Weights of a small GPT-style language model, trained from scratch on English Wikipedia: 2 heads of 64, biases on query, key and value.
Each number is 50 + 12 x the weight over its row's rms, rounded and kept within 0 to 99. Layers, rows and columns count from 0. The size before them is the row's rms in percent of the matrix's.

# layer 6 MLP down, 128x320, rms 0.103, rows 44-87, columns 160-319
097:27 43 37 78 26 48 69 68 46 56 62 47 42 51 42 54 42 51 43 62 53 48 51 75 73 43 44 48 38 53 57 37 50 60 32 51 47 38 48 58 37 61 86 55 41 50 54 49 48 55 64 45 66 30 60 61 59 60 48 30 45 44 42 38 52 43 55 37 48 34 58 67 65 48 80 53 41 57 65 46 42 30 46 56 36 48 50 56 48 34 50 62 64 86 42 57 55 57 40 42 56 45 66 56 42 60 44 56 29 70 23 47 57 44 29 39 47 52 52 43 54 63 16 40 30 60 66 60 41 44 54 47 66 31 48 46 50 55 49 42 58 53 45 72 46 45 49 59 49 55 63 39 54 29 54 46 63 42 48 72
093:39 48 54 50 45 60 47 52 43 62 53 44 48 50 47 48 60 65 61 36 46 44 63 43 31 64 67 47 80 48 49 35 55 60 55 47 32 48 47 52 40 54 49 47 42 25 37 75 40 40 65 39 47 23 62 64 50 54 63 57 56 48 46 57 35 50 61 38 61 36 43 75 52 61 55 40 49 26 62 52 64 70 56 68 52 49 50 34 49 69 70 43 53 32 90 41 35 53 37 49 36 32 47 40 49 62 64 38 59 37 38 50 34 62 51 29 57 48 40 45 65 46 42 36 52 62 39 62 50 61 49 63 56 41 74 30 58 52 33 28 45 62 40 62 61 26 55 57 67 60 34 60 66 47 29 34 47 62 30 49
105:52 51 52 59 45 43 68 67 46 47 81 52 39 31 55 44 51 75 47 32 48 65 51 48 59 69 51 57 28 34 59 49 33 54 47 69 62 57 60 54 39 56 38 33 38 37 59 42 60 52 53 46 35 47 63 53 51 38 54 25 38 45 43 54 78 57 40 58 50 61 48 52 38 66 49 37 67 28 73 47 49 49 53 49 34 57 13 54 45 39 66 55 45 47 52 51 36 54 40 37 37 44 34 48 34 62 44 41 41 53 50 57 42 46 44 39 47 48 30 50 46 58 29 63 71 48 45 39 49 63 73 50 64 55 43 81 48 49 53 61 40 55 51 51 51 55 58 64 47 53 76 46 34 56 50 33 60 56 75 68
098:53 52 58 56 64 58 54 40 62 35 58 47 45 41 54 47 44 52 50 63 42 53 50 51 60 54 59 50 59 40 50 51 52 35 46 50 65 39 63 22 64 47 82 46 45 66 44 44 29 41 34 26 48 44 51 51 36 77 20 54 52 48 37 41 37 44 57 33 60 56 42 46 50 47 55 47 45 37 61 66 56 44 32 41 48 31 32 50 66 54 51 54 36 53 42 64 54 56 64 53 38 55 24 49 51 77 56 40 46 49 46 53 40 60 26 62 71 46 65 52 54 41 68 58 55 39 61 48 46 36 52 50 61 40 72 54 61 65 58 29 55 68 24 45 46 56 42 49 56 61 46 52 47 55 68 48 63 59 68 71
103:59 68 56 44 64 31 40 46 40 40 54 29 30 37 29 38 49 37 58 42 61 58 34 45 31 45 52 48 52 72 51 42 51 50 48 37 53 32 49 50 59 41 38 57 27 55 52 53 36 67 64 51 43 37 69 64 59 47 57 62 59 50 40 59 59 37 64 73 48 54 64 54 53 46 42 58 38 63 65 45 74 37 49 45 51 67 46 46 40 48 48 55 21 31 29 42 66 51 72 50 49 46 42 52 46 40 32 55 50 57 37 61 53 44 71 73 65 51 65 58 46 34 56 51 44 37 25 57 47 51 31 47 43 61 45 29 66 42 46 54 48 74 58 63 44 46 51 42 42 51 37 62 60 49 54 65 45 42 52 61
097:44 64 72 38 74 61 53 48 62 62 53 58 61 39 49 57 51 80 66 67 48 45 48 47 46 58 31 51 25 45 36 57 59 73 41 53 37 70 54 42 49 64 55 55 54 48 72 40 61 62 45 49 54 38 46 37 61 50 80 54 72 60 46 64 67 49 38 48 43 67 66 51 51 45 51 39 32 36 47 56 62 61 66 53 45 55 53 52 67 49 29 43 43 65 43 51 43 75 59 33 55 54 73 66 53 25 27 32 34 40 53 77 50 54 46 55 37 38 66 54 49 49 31 56 36 63 64 37 66 54 62 33 35 55 57 34 61 53 48 48 25 43 52 57 64 36 58 29 37 53 58 47 47 73 68 45 30 62 40 60
093:34 68 50 25 33 55 43 38 42 36 61 56 49 42 45 51 68 64 21 42 59 39 53 46 41 55 41 36 57 70 55 45 54 44 78 49 32 28 61 41 60 52 57 44 37 55 42 47 69 44 41 60 27 38 50 69 45 56 51 71 62 58 40 51 53 58 59 51 61 43 50 46 63 85 54 59 58 42 60 53 66 70 50 51 37 34 40 42 47 52 53 37 59 50 67 76 61 52 42 43 44 37 42 43 57 31 45 60 45 64 26 38 48 68 54 46 35 56 50 52 50 64 49 46 39 57 48 55 47 25 49 53 64 39 39 61 59 53 33 41 42 66 50 60 45 46 49 57 52 60 56 33 38 41 50 51 39 60 61 68
195:42 44 56 37 50 58 52 68 50 64 43 52 38 47 57 64 40 53 51 54 49 36 46 53 48 38 51 65 48 28 45 89 49 62 51 61 45 57 56 51 43 31 53 59 56 62 58 66 59 29 69 35 54 63 48 67 51 74 55 40 46 27 60 43 57 41 22 55 42 51 56 60 12 51 35 54 42 54 39 65 56 63 62 31 42 48 59 52 35 36 22 37 37 60 38 34 39 40 46 32 58 66 68 57 57 51 29 73 66 42 64 42 53 48 31 68 37 65 53 42 44 61 37 54 33 53 58 38 60 56 43 51 62 54 33 44 48 49 67 60 52 35 45 35 55 28 58 32 64 88 48 63 41 42 43 47 53 58 44 41
093:58 45 56 39 62 51 59 45 48 58 41 54 57 40 77 54 60 40 26 67 46 74 53 30 39 38 52 47 40 66 60 63 62 51 38 61 47 28 53 53 51 54 52 54 62 81 51 47 51 41 58 38 49 80 56 54 48 62 57 58 40 34 51 36 77 50 44 54 65 62 35 27 31 54 35 51 60 75 34 71 59 45 50 70 44 45 47 48 46 57 66 65 50 43 42 54 39 50 32 50 51 47 54 44 39 46 57 63 28 67 54 62 35 47 47 39 66 63 16 39 71 33 33 48 56 65 48 41 41 22 41 55 47 52 46 75 24 46 45 59 41 68 41 55 63 30 58 44 33 65 51 70 60 38 50 34 61 35 36 73
104:56 80 68 39 68 34 57 46 49 60 51 59 30 30 50 40 65 80 37 53 42 72 36 40 41 44 60 58 45 37 44 38 41 61 44 56 66 50 48 46 61 59 48 62 65 60 47 57 53 32 62 56 48 51 46 35 25 56 64 73 40 54 33 33 50 68 52 55 45 33 47 52 47 46 67 40 36 31 46 59 42 63 50 32 58 60 43 46 62 35 48 34 42 55 35 83 49 47 46 52 36 33 42 68 67 41 57 47 49 32 50 53 34 47 44 60 51 68 51 33 33 52 55 55 37 38 35 65 40 41 49 50 70 43 71 38 74 59 48 44 64 52 64 38 38 52 70 35 43 50 64 55 36 39 69 66 52 66 56 45
091:78 44 49 40 50 38 46 64 51 55 48 78 51 28 34 52 68 34 55 57 77 46 45 57 51 48 56 61 47 39 40 53 42 56 49 46 44 51 62 50 62 27 45 39 41 48 57 44 62 61 35 34 61 51 60 28 49 46 71 63 44 40 58 69 52 62 59 47 40 37 34 58 48 64 56 49 47 46 28 57 63 41 45 73 41 55 43 66 58 54 53 55 53 48 52 45 47 57 57 35 38 33 57 45 52 58 76 59 26 64 63 70 60 42 48 38 49 40 63 64 47 35 53 41 35 42 34 36 63 59 44 71 60 47 54 59 62 47 62 34 59 62 46 53 60 41 26 32 60 44 42 67 44 29 39 66 32 49 68 37
096:54 51 38 67 49 21 75 43 38 39 53 30 63 47 53 46 38 71 30 44 41 47 40 51 46 63 63 57 44 34 38 47 38 40 63 69 75 41 55 61 57 65 51 48 71 65 40 57 52 58 59 65 54 33 42 58 48 66 58 45 65 43 55 40 44 23 36 54 45 43 21 69 64 41 37 43 58 77 45 58 47 41 17 69 60 68 50 52 59 15 48 53 59 44 54 47 34 47 47 59 58 58 34 47 26 53 49 46 53 49 57 63 17 55 37 54 43 56 69 41 64 39 57 31 52 24 47 55 42 53 68 51 47 69 54 49 58 63 43 55 61 31 52 44 51 54 52 54 55 39 47 63 59 79 57 39 56 39 56 34
104:48 60 55 63 33 49 51 46 52 35 63 42 48 37 61 43 47 38 41 52 48 32 42 45 43 57 60 48 47 33 49 38 54 57 36 45 24 44 58 64 62 44 70 53 46 46 32 38 55 55 40 45 56 48 28 38 20 59 64 72 43 52 61 52 43 58 75 54 57 50 53 43 52 57 72 54 66 51 54 51 55 51 43 75 52 41 60 51 65 34 84 57 43 63 65 77 53 43 44 35 47 46 27 54 60 67 52 51 45 50 54 48 64 70 48 61 46 28 63 43 33 45 47 59 50 58 61 50 45 27 40 33 54 20 45 70 50 48 38 67 49 53 70 38 50 35 31 46 71 53 63 59 49 53 52 33 53 78 48 51
102:74 40 44 57 49 24 59 60 30 33 46 68 64 33 57 45 66 50 41 55 70 70 57 69 46 68 62 14 61 38 52 54 38 49 52 53 70 37 42 58 38 62 54 46 79 62 62 41 42 55 79 53 50 54 52 76 40 51 55 62 45 43 51 50 55 33 51 47 36 43 51 76 64 56 58 38 41 51 53 63 39 66 28 48 72 51 78 41 34 48 57 75 46 39 45 37 40 39 65 67 43 64 38 40 65 46 42 47 56 54 65 36 42 48 37 48 40 58 41 44 51 49 44 51 44 53 69 34 53 50 60 42 61 60 59 43 49 48 49 51 44 48 44 56 50 40 53 50 39 38 57 42 51 29 21 38 57 51 64 42
098:71 68 64 36 42 34 56 65 41 50 46 58 60 81 73 33 69 48 44 63 62 56 62 48 40 53 57 38 72 54 48 55 53 62 58 48 53 33 49 62 51 60 51 44 53 32 57 52 61 68 55 43 65 58 59 65 35 50 34 58 71 46 59 35 60 74 47 63 59 55 52 45 53 61 54 41 64 61 49 44 55 48 57 61 61 68 53 53 45 37 53 28 54 56 59 32 56 34 72 36 51 53 26 62 59 39 42 46 45 54 55 68 60 59 54 49 51 48 35 66 71 50 66 51 52 46 58 55 26 56 47 42 62 40 45 59 56 46 77 55 58 46 60 40 45 53 45 53 41 38 48 40 60 34 57 62 65 42 58 45
108:46 48 50 61 65 54 59 62 59 51 37 44 35 62 46 58 59 37 26 59 51 49 87 62 70 47 50 68 57 65 45 43 53 43 57 43 57 68 54 57 30 64 35 50 52 38 65 41 59 46 51 58 45 71 39 32 53 44 69 48 23 39 49 47 65 63 53 47 25 42 72 43 73 46 49 24 34 58 67 39 58 42 56 69 59 49 35 40 40 63 37 55 72 55 44 36 51 37 40 37 69 40 58 60 36 54 37 45 58 61 75 62 65 50 55 39 75 60 41 37 67 53 51 67 37 59 52 55 53 54 38 53 48 45 55 40 50 38 52 50 63 55 52 53 47 39 46 55 37 55 42 58 62 59 34 56 53 71 40 56
095:65 45 51 55 53 35 37 64 69 35 42 70 56 57 85 55 43 56 53 63 53 57 52 49 36 53 29 35 43 58 47 64 33 69 41 54 36 59 58 67 40 40 39 67 60 55 61 40 42 53 43 46 50 50 66 60 49 26 50 59 44 40 33 41 75 26 41 45 45 45 40 52 61 40 46 44 40 42 77 44 60 58 48 69 48 33 39 37 56 63 60 72 51 55 33 48 43 59 62 51 39 43 31 71 28 67 78 44 45 15 60 52 39 46 54 58 55 45 61 39 34 51 47 42 67 47 59 28 55 53 61 50 77 50 45 53 44 57 62 29 52 57 55 32 75 47 49 31 49 55 46 61 58 49 38 63 64 61 38 67
102:58 32 60 54 47 61 57 77 63 53 58 43 56 40 79 44 61 37 55 46 36 32 47 39 40 49 55 42 35 50 56 42 52 84 54 70 37 58 41 45 67 31 62 65 65 45 55 77 46 50 40 48 64 54 49 71 47 59 60 52 65 45 54 54 51 41 58 35 54 45 41 47 26 70 58 70 59 48 36 68 26 64 43 38 44 60 36 49 33 78 40 44 55 50 55 69 53 64 41 60 40 48 37 22 54 64 50 53 57 63 48 70 41 60 71 48 58 68 30 67 62 62 46 19 51 66 53 39 36 51 73 38 40 33 46 50 50 46 30 69 54 51 38 75 40 58 50 24 61 62 27 48 48 52 37 69 35 61 51 60
093:63 70 69 41 53 59 54 56 46 51 37 38 77 44 50 72 71 28 57 48 67 62 64 39 41 72 53 59 29 38 55 42 40 60 47 59 68 49 58 50 68 43 47 27 76 33 25 41 55 30 56 46 41 57 46 51 58 43 40 69 50 56 35 52 69 51 53 57 39 48 57 61 56 41 55 59 66 50 51 59 55 56 62 54 59 38 53 37 68 56 58 52 51 65 43 56 35 36 52 56 53 59 48 63 69 74 68 60 39 26 42 61 40 41 48 51 48 64 78 60 61 59 56 30 49 39 40 44 65 65 26 18 65 51 47 48 48 66 47 36 67 50 37 38 25 42 61 55 61 47 55 51 55 62 42 43 50 70 73 28
101:52 75 42 60 57 50 50 65 30 60 39 46 44 61 57 60 66 70 56 43 66 38 50 44 56 48 43 56 69 63 58 58 60 49 39 44 41 41 77 67 70 88 59 30 47 42 49 42 58 56 65 45 46 68 45 60 37 50 64 42 65 56 49 45 48 54 34 63 37 41 55 26 30 40 49 13 40 53 17 57 54 46 25 44 53 50 34 32 51 46 50 32 45 37 47 43 59 48 37 45 56 28 56 62 61 57 32 71 64 58 61 60 41 53 69 34 30 45 44 67 57 51 34 58 31 41 43 60 49 64 46 68 58 50 54 49 63 55 60 37 60 40 48 51 40 57 27 37 34 52 71 50 49 47 44 64 26 35 52 51
104:50 45 51 59 54 57 42 53 55 36 49 41 73 33 38 41 56 56 60 64 36 59 47 66 73 44 66 44 50 38 60 39 46 42 42 50 71 53 50 46 72 36 35 65 47 50 41 27 42 53 58 68 37 64 28 60 42 51 31 47 55 63 53 54 56 47 50 36 39 47 46 52 47 38 37 35 51 27 66 34 51 57 51 60 50 52 53 56 38 43 48 37 58 60 65 49 51 16 66 41 54 53 43 31 55 41 33 51 43 38 36 32 43 69 51 53 43 43 49 58 49 76 46 70 44 40 45 54 38 52 50 23 41 32 49 57 74 39 41 68 47 47 58 44 16 29 40 59 63 40 49 52 45 61 57 60 66 74 54 57
097:47 49 30 57 54 38 50 53 41 61 49 47 55 72 52 60 52 42 38 37 46 20 59 49 67 55 38 48 48 47 61 35 46 49 82 52 48 43 43 39 26 53 51 39 47 54 43 49 60 62 43 48 64 51 66 65 26 62 51 51 43 28 61 50 59 64 61 64 49 60 79 59 37 34 62 23 62 45 47 45 55 18 39 48 39 52 68 63 31 41 60 48 41 58 52 61 67 54 61 47 68 62 35 44 23 50 32 41 48 73 38 55 51 52 46 55 43 36 34 55 71 46 42 49 48 55 52 62 54 74 60 38 40 46 41 60 53 44 32 35 40 36 60 42 56 36 58 54 36 61 50 42 59 70 47 64 68 44 44 42
087:60 57 63 81 29 53 35 39 55 52 52 59 56 65 52 27 30 78 61 39 25 37 37 51 58 58 48 55 52 41 56 44 44 49 37 60 51 52 51 52 48 41 63 58 52 42 49 56 44 66 62 34 46 60 49 42 57 67 46 50 36 45 34 53 55 39 59 41 35 47 33 66 53 30 55 71 54 48 55 34 59 36 65 47 52 59 50 62 44 59 56 57 61 65 33 53 43 53 59 37 70 44 43 49 64 72 44 27 35 37 46 49 38 59 52 61 42 68 31 48 45 44 58 56 57 41 31 65 30 46 24 35 34 56 53 67 58 67 73 64 57 54 58 50 80 43 45 54 37 30 53 43 77 63 36 53 45 64 59 40
097:43 53 54 39 28 59 38 58 49 49 81 46 56 65 42 38 71 58 43 74 70 64 62 71 38 37 36 56 44 48 35 62 43 60 53 49 43 58 75 40 65 55 47 59 45 39 47 47 61 66 58 51 46 41 33 59 58 45 21 55 62 64 40 40 53 26 38 41 39 50 51 44 35 68 44 42 46 70 53 25 48 35 39 53 37 51 42 34 46 61 65 45 52 50 48 46 54 28 37 59 53 73 47 44 52 86 61 57 61 42 72 65 52 48 56 27 28 37 49 52 57 45 52 64 40 55 53 69 26 51 78 60 49 65 55 52 46 45 26 60 45 59 51 32 43 56 51 49 30 42 57 77 36 57 41 55 59 47 39 42
102:35 53 63 52 42 47 43 55 48 51 54 48 54 58 35 38 47 54 34 46 51 64 57 54 38 52 62 48 73 33 51 41 37 49 57 29 40 53 34 73 54 67 68 47 38 45 39 39 40 64 46 38 64 38 47 29 45 55 72 34 63 46 54 28 53 46 48 75 61 50 35 50 44 51 63 75 33 44 49 46 55 54 57 56 46 45 56 42 57 70 58 38 40 46 49 55 61 22 28 57 57 35 36 45 39 48 45 45 46 52 43 39 56 37 72 39 65 54 30 55 41 51 38 57 50 22 56 46 61 60 38 52 55 59 44 63 68 62 59 46 51 32 59 55 54 62 54 53 54 35 39 51 57 68 32 59 33 62 35 48
102:38 45 68 58 52 53 40 64 46 53 37 46 46 38 35 59 47 52 67 43 65 32 54 42 55 66 49 49 80 43 74 41 38 66 41 47 50 45 55 43 44 45 32 52 61 48 51 52 62 50 61 60 51 44 44 45 70 29 66 52 72 44 41 49 46 30 50 31 54 27 45 59 53 45 26 59 37 44 37 28 32 59 60 64 44 63 51 56 52 41 51 49 63 40 47 46 27 67 17 34 60 56 45 76 47 43 32 40 51 45 43 38 80 53 35 59 46 46 57 52 47 61 61 56 68 44 55 52 57 72 63 64 51 38 50 51 45 56 58 43 54 51 47 61 51 77 62 59 49 48 58 33 61 46 45 63 80 55 44 48
104:33 43 31 64 60 68 75 69 32 57 56 52 45 62 58 72 60 57 43 44 51 42 46 45 37 61 42 58 48 33 31 42 40 51 40 55 51 48 76 60 30 53 54 61 58 72 46 34 59 37 35 58 57 52 46 51 31 72 54 28 64 31 27 20 49 53 59 56 73 70 60 67 49 51 38 48 31 60 45 47 49 34 50 40 44 46 53 72 44 44 48 58 47 54 45 54 48 43 33 43 70 49 45 35 38 61 59 42 56 68 54 62 41 42 34 55 63 45 41 31 55 62 37 49 59 42 72 54 61 62 69 66 45 28 57 79 43 61 37 50 40 46 42 45 53 63 66 54 51 58 59 54 30 31 61 76 70 51 61 54
086:40 74 40 58 61 39 18 56 36 31 45 21 34 55 53 60 57 51 48 41 52 71 56 40 38 41 52 64 54 71 33 40 31 32 22 44 67 57 55 31 61 56 65 71 47 30 69 32 36 54 54 62 34 24 48 43 46 52 35 55 56 58 38 44 55 30 52 39 58 67 59 56 60 55 39 41 34 46 34 54 58 76 59 50 61 50 38 42 67 43 37 71 57 54 41 56 51 50 50 53 75 49 54 56 73 51 65 15 55 46 54 48 40 58 53 59 37 43 54 60 48 47 36 48 55 52 50 70 57 56 35 65 58 47 41 39 42 30 48 44 64 61 58 82 52 64 39 45 50 40 71 53 62 48 48 74 45 56 62 65
102:37 59 60 49 46 42 57 55 56 60 59 49 46 65 52 49 44 57 56 55 52 55 71 53 49 62 62 47 47 50 37 57 57 43 41 57 69 37 49 50 40 65 58 65 67 50 61 68 41 48 38 54 47 66 55 68 57 56 62 65 45 67 75 26 66 48 62 57 56 41 37 56 73 46 34 48 52 39 50 69 48 61 68 48 53 34 53 66 46 60 64 33 66 63 50 43 27 57 53 74 34 28 57 29 55 50 40 66 42 42 64 51 53 69 30 55 51 46 49 54 44 39 46 38 30 64 46 46 43 33 49 49 56 45 54 41 57 75 60 50 38 56 51 64 50 45 22 60 33 43 34 56 62 25 26 44 67 42 50 40
099:64 57 38 64 43 34 60 51 43 53 37 41 50 39 76 57 60 36 40 50 36 60 64 51 70 30 70 28 52 45 28 56 73 54 29 31 33 49 52 40 68 40 31 34 56 60 35 51 58 52 50 69 52 49 29 36 53 61 56 39 40 56 59 38 43 64 56 39 64 60 36 43 27 51 44 46 63 54 18 67 51 49 52 65 53 39 56 44 57 31 36 42 35 64 48 56 70 61 35 58 31 46 49 44 44 42 31 52 48 50 52 46 51 45 43 46 57 52 56 60 51 42 45 36 52 57 23 45 64 34 41 48 71 63 51 39 30 51 66 54 61 57 57 57 44 60 42 50 61 48 41 48 48 30 57 32 54 34 49 71
088:69 53 58 49 41 65 50 53 70 52 40 83 36 42 29 67 61 60 55 60 57 48 37 62 54 43 59 53 28 52 36 36 42 45 62 57 54 57 46 68 33 40 46 45 48 64 54 43 42 63 58 47 43 58 45 59 38 70 84 34 45 62 57 57 54 33 49 38 58 62 48 71 46 65 65 58 48 68 33 43 33 49 33 68 75 65 53 45 64 62 49 46 45 72 46 34 55 55 46 42 52 52 64 60 55 47 41 75 66 55 39 60 36 53 47 47 51 43 60 65 42 57 36 56 48 25 57 57 43 67 40 53 56 64 31 56 31 51 62 50 63 31 49 47 74 53 37 55 37 60 49 28 54 49 51 57 45 63 62 19
098:55 49 34 62 55 57 60 56 51 39 41 48 60 45 33 45 63 65 44 55 22 43 35 62 65 38 57 39 43 59 36 56 48 61 64 52 46 41 31 42 57 47 54 42 51 66 37 62 69 58 56 53 64 61 18 45 72 49 43 44 37 52 58 49 38 49 50 50 43 38 46 48 33 36 44 56 56 32 39 43 59 44 57 52 55 69 54 48 49 39 48 41 73 42 46 45 42 64 25 38 38 79 52 65 61 44 35 57 63 45 58 49 39 38 60 46 54 87 44 61 45 48 41 71 57 52 50 27 52 54 35 39 40 49 53 62 47 71 43 56 66 50 45 46 81 64 60 50 55 66 52 27 52 35 64 43 49 62 48 39
096:34 50 53 39 42 28 46 63 55 60 57 35 58 44 63 42 74 48 60 50 63 33 28 55 43 60 37 52 55 56 39 40 50 50 53 65 51 75 42 55 32 48 56 52 54 44 55 39 62 45 55 45 39 28 37 37 54 47 46 50 46 37 49 73 53 37 48 65 48 47 56 64 46 48 58 50 49 39 53 52 43 37 58 61 45 69 55 44 64 52 32 36 44 55 62 42 64 63 46 46 40 49 76 61 28 57 56 63 71 28 45 63 60 58 62 45 41 71 45 33 66 37 66 34 54 45 45 47 35 79 80 66 40 47 52 57 47 36 37 46 31 45 70 60 62 62 48 41 33 63 59 43 57 46 81 47 64 72 48 56
098:31 55 66 76 46 45 58 58 55 45 49 59 34 38 37 45 39 57 58 38 41 56 45 73 58 39 48 75 50 23 37 67 34 50 51 63 44 60 39 49 56 55 67 45 34 28 54 42 61 39 42 65 46 53 35 43 42 49 50 28 39 31 37 47 40 57 50 50 45 62 49 42 28 33 49 45 32 42 50 52 33 65 38 58 50 47 45 48 52 42 46 66 58 34 40 39 58 38 73 33 59 42 64 41 42 51 65 45 40 53 84 64 47 52 39 33 65 43 44 68 52 35 40 59 63 43 64 40 37 50 31 72 46 41 43 43 71 64 42 50 58 36 47 52 61 73 26 32 67 49 63 31 43 73 69 36 56 63 54 46
102:52 51 45 66 56 78 24 41 69 53 75 43 14 77 70 41 56 66 58 54 66 43 35 41 50 55 48 54 39 46 61 40 68 40 50 42 30 44 46 35 62 35 53 47 65 47 41 21 55 49 56 54 43 45 48 45 58 54 46 47 53 52 55 59 34 63 70 46 61 44 64 51 66 49 47 36 38 55 55 49 62 42 57 54 61 51 46 53 81 48 59 50 49 46 47 70 51 63 75 62 66 65 49 37 61 38 44 64 48 35 45 47 59 58 42 66 59 40 67 53 32 44 68 38 50 46 60 69 37 62 45 64 54 71 67 52 48 43 44 49 81 39 94 60 49 63 44 66 51 36 50 43 42 45 40 46 41 61 42 44
099:50 52 37 20 51 67 31 50 38 51 40 49 62 45 35 68 32 67 39 56 58 59 50 26 47 52 46 43 45 64 54 64 36 52 69 68 60 30 71 48 55 52 49 81 43 50 58 33 55 52 53 28 32 58 41 58 50 63 55 59 53 48 31 39 62 41 69 43 70 43 70 52 56 57 49 59 32 71 35 33 54 59 58 44 68 65 61 50 55 64 63 45 56 49 49 47 51 33 57 66 37 25 53 54 21 40 16 41 47 51 44 58 62 42 44 66 50 37 53 52 52 37 43 43 43 29 49 48 47 37 60 46 42 47 62 53 30 28 52 52 41 63 69 59 60 42 64 35 53 47 46 31 36 45 54 49 38 50 66 63
099:43 57 26 58 51 49 54 66 47 61 29 50 55 42 53 53 23 31 54 45 31 51 61 38 61 40 43 53 47 52 39 60 31 50 41 60 53 48 45 58 55 36 48 46 53 31 41 60 64 62 46 44 47 61 55 40 41 60 48 27 57 46 40 50 42 48 70 36 53 44 68 43 53 60 81 58 47 54 55 55 41 38 48 75 52 52 51 55 43 54 58 43 28 29 47 63 80 60 35 57 32 42 71 54 43 70 66 48 53 47 53 54 62 41 35 39 35 51 53 37 57 54 51 37 48 57 33 42 50 54 48 44 59 39 61 46 44 51 75 27 47 46 50 62 54 51 56 61 63 61 59 54 62 48 58 57 49 47 51 45
097:79 49 63 57 55 59 60 41 42 59 57 52 37 38 51 53 68 50 38 64 35 52 36 47 69 51 74 40 56 55 58 63 54 50 68 40 50 48 63 58 60 43 39 43 34 58 35 38 42 64 68 55 56 24 42 49 39 62 51 60 54 53 52 50 34 81 56 56 66 41 68 51 48 61 79 45 40 58 55 31 26 50 38 33 23 43 45 40 36 42 81 49 51 59 65 42 77 29 56 61 44 40 20 73 52 60 50 71 50 56 51 49 63 38 52 55 42 62 47 32 37 48 64 64 48 66 57 42 56 52 64 50 55 51 50 66 47 73 42 62 28 52 43 59 54 59 75 41 57 49 67 41 37 43 57 71 44 52 43 67
106:52 46 65 50 30 45 28 50 56 59 46 55 42 37 58 54 45 40 45 53 53 47 27 66 54 44 56 33 20 50 51 62 41 54 63 34 54 67 56 28 74 50 69 57 33 48 55 42 61 39 62 44 59 29 58 39 74 24 52 28 44 44 48 55 71 38 45 31 42 39 52 45 43 53 39 66 55 60 32 42 52 50 62 54 52 48 33 33 37 48 43 52 52 51 69 36 65 54 59 52 46 61 63 81 53 35 38 67 37 39 51 57 43 36 64 45 58 68 76 39 18 34 31 50 51 52 61 50 43 54 47 62 30 57 40 57 54 42 56 65 52 45 37 49 50 58 63 43 45 48 53 69 20 45 51 45 68 63 57 53
095:33 44 41 47 50 67 50 59 26 35 56 27 47 42 50 55 46 56 46 66 44 73 52 54 70 27 47 61 64 56 41 37 67 66 38 48 43 45 28 59 55 55 60 63 58 40 51 56 34 65 66 42 50 30 46 45 48 64 46 58 53 71 57 41 29 77 58 26 46 47 60 35 52 28 48 60 52 54 42 44 48 54 42 52 48 44 52 53 50 64 57 54 53 44 74 53 72 47 52 41 51 41 69 35 66 46 43 58 44 61 50 37 33 63 51 50 46 69 60 36 50 43 61 51 55 51 68 37 40 45 52 38 48 60 55 38 66 75 64 43 48 52 15 40 61 36 56 37 61 56 23 58 50 76 29 46 57 63 38 38
099:63 47 42 69 44 67 44 80 52 69 56 38 59 29 70 67 38 23 73 37 49 66 52 52 50 40 56 47 39 65 50 44 43 35 64 49 41 55 49 50 34 54 47 70 56 34 58 55 60 43 37 46 72 45 44 48 65 48 49 18 54 42 30 57 48 40 25 37 44 39 71 58 54 69 50 36 50 46 34 43 39 43 53 53 52 48 77 46 54 39 42 28 43 63 53 42 73 36 41 43 50 29 82 47 59 38 53 42 54 66 62 53 56 70 76 37 31 40 58 56 43 51 62 50 49 42 40 40 42 69 52 60 36 61 44 38 54 34 45 64 62 52 55 40 62 50 32 38 50 66 70 56 58 83 67 55 53 40 51 22
097:48 39 40 29 44 69 78 56 61 58 40 46 55 28 40 46 58 63 45 47 36 56 44 44 59 46 41 41 40 60 34 56 71 44 36 42 52 69 68 54 38 52 60 50 47 56 41 56 45 45 52 17 34 60 44 66 43 71 49 35 33 50 51 56 62 42 44 56 60 45 51 50 50 56 52 49 65 53 65 47 59 59 90 53 39 43 30 48 47 26 46 44 55 63 37 62 48 53 66 43 46 62 53 54 45 38 55 37 48 45 48 62 62 51 82 61 47 45 51 51 69 60 28 64 54 57 51 34 57 56 67 71 59 55 52 54 53 40 37 66 57 39 35 42 37 38 64 54 57 38 51 32 50 56 62 40 54 59 42 57
100:74 16 54 44 72 61 25 50 61 67 51 46 53 49 54 40 37 67 62 75 45 37 46 61 52 33 22 50 58 28 63 62 44 34 55 19 71 57 44 25 48 55 25 58 52 44 50 62 40 55 34 58 60 32 50 50 57 47 62 65 42 37 51 44 49 58 42 33 42 53 43 38 59 36 42 43 69 52 42 29 77 56 55 52 35 53 52 64 31 69 77 39 50 63 48 40 44 46 54 65 52 42 47 39 47 41 28 44 38 65 67 32 48 45 50 68 69 38 29 44 31 38 40 70 48 53 48 61 46 42 43 42 46 47 39 53 58 59 39 69 42 61 58 54 38 61 70 52 36 60 50 62 57 55 49 31 43 59 35 67
103:56 48 49 46 49 64 24 50 69 33 49 56 71 47 64 65 57 45 50 37 41 54 44 52 47 55 66 62 43 41 59 51 63 53 32 77 63 46 72 47 32 46 35 46 60 48 48 78 44 58 43 52 27 33 42 33 65 54 55 47 26 46 38 59 74 48 37 32 30 55 54 52 39 64 67 59 43 55 65 56 64 43 56 81 44 66 61 51 67 53 48 57 45 68 52 53 37 47 68 62 60 48 53 46 57 65 59 38 57 56 35 64 33 33 61 45 68 72 46 41 51 55 62 62 32 53 32 58 44 61 40 58 58 43 46 37 33 46 44 54 60 44 55 60 44 44 38 69 43 41 51 45 35 70 35 45 54 57 35 51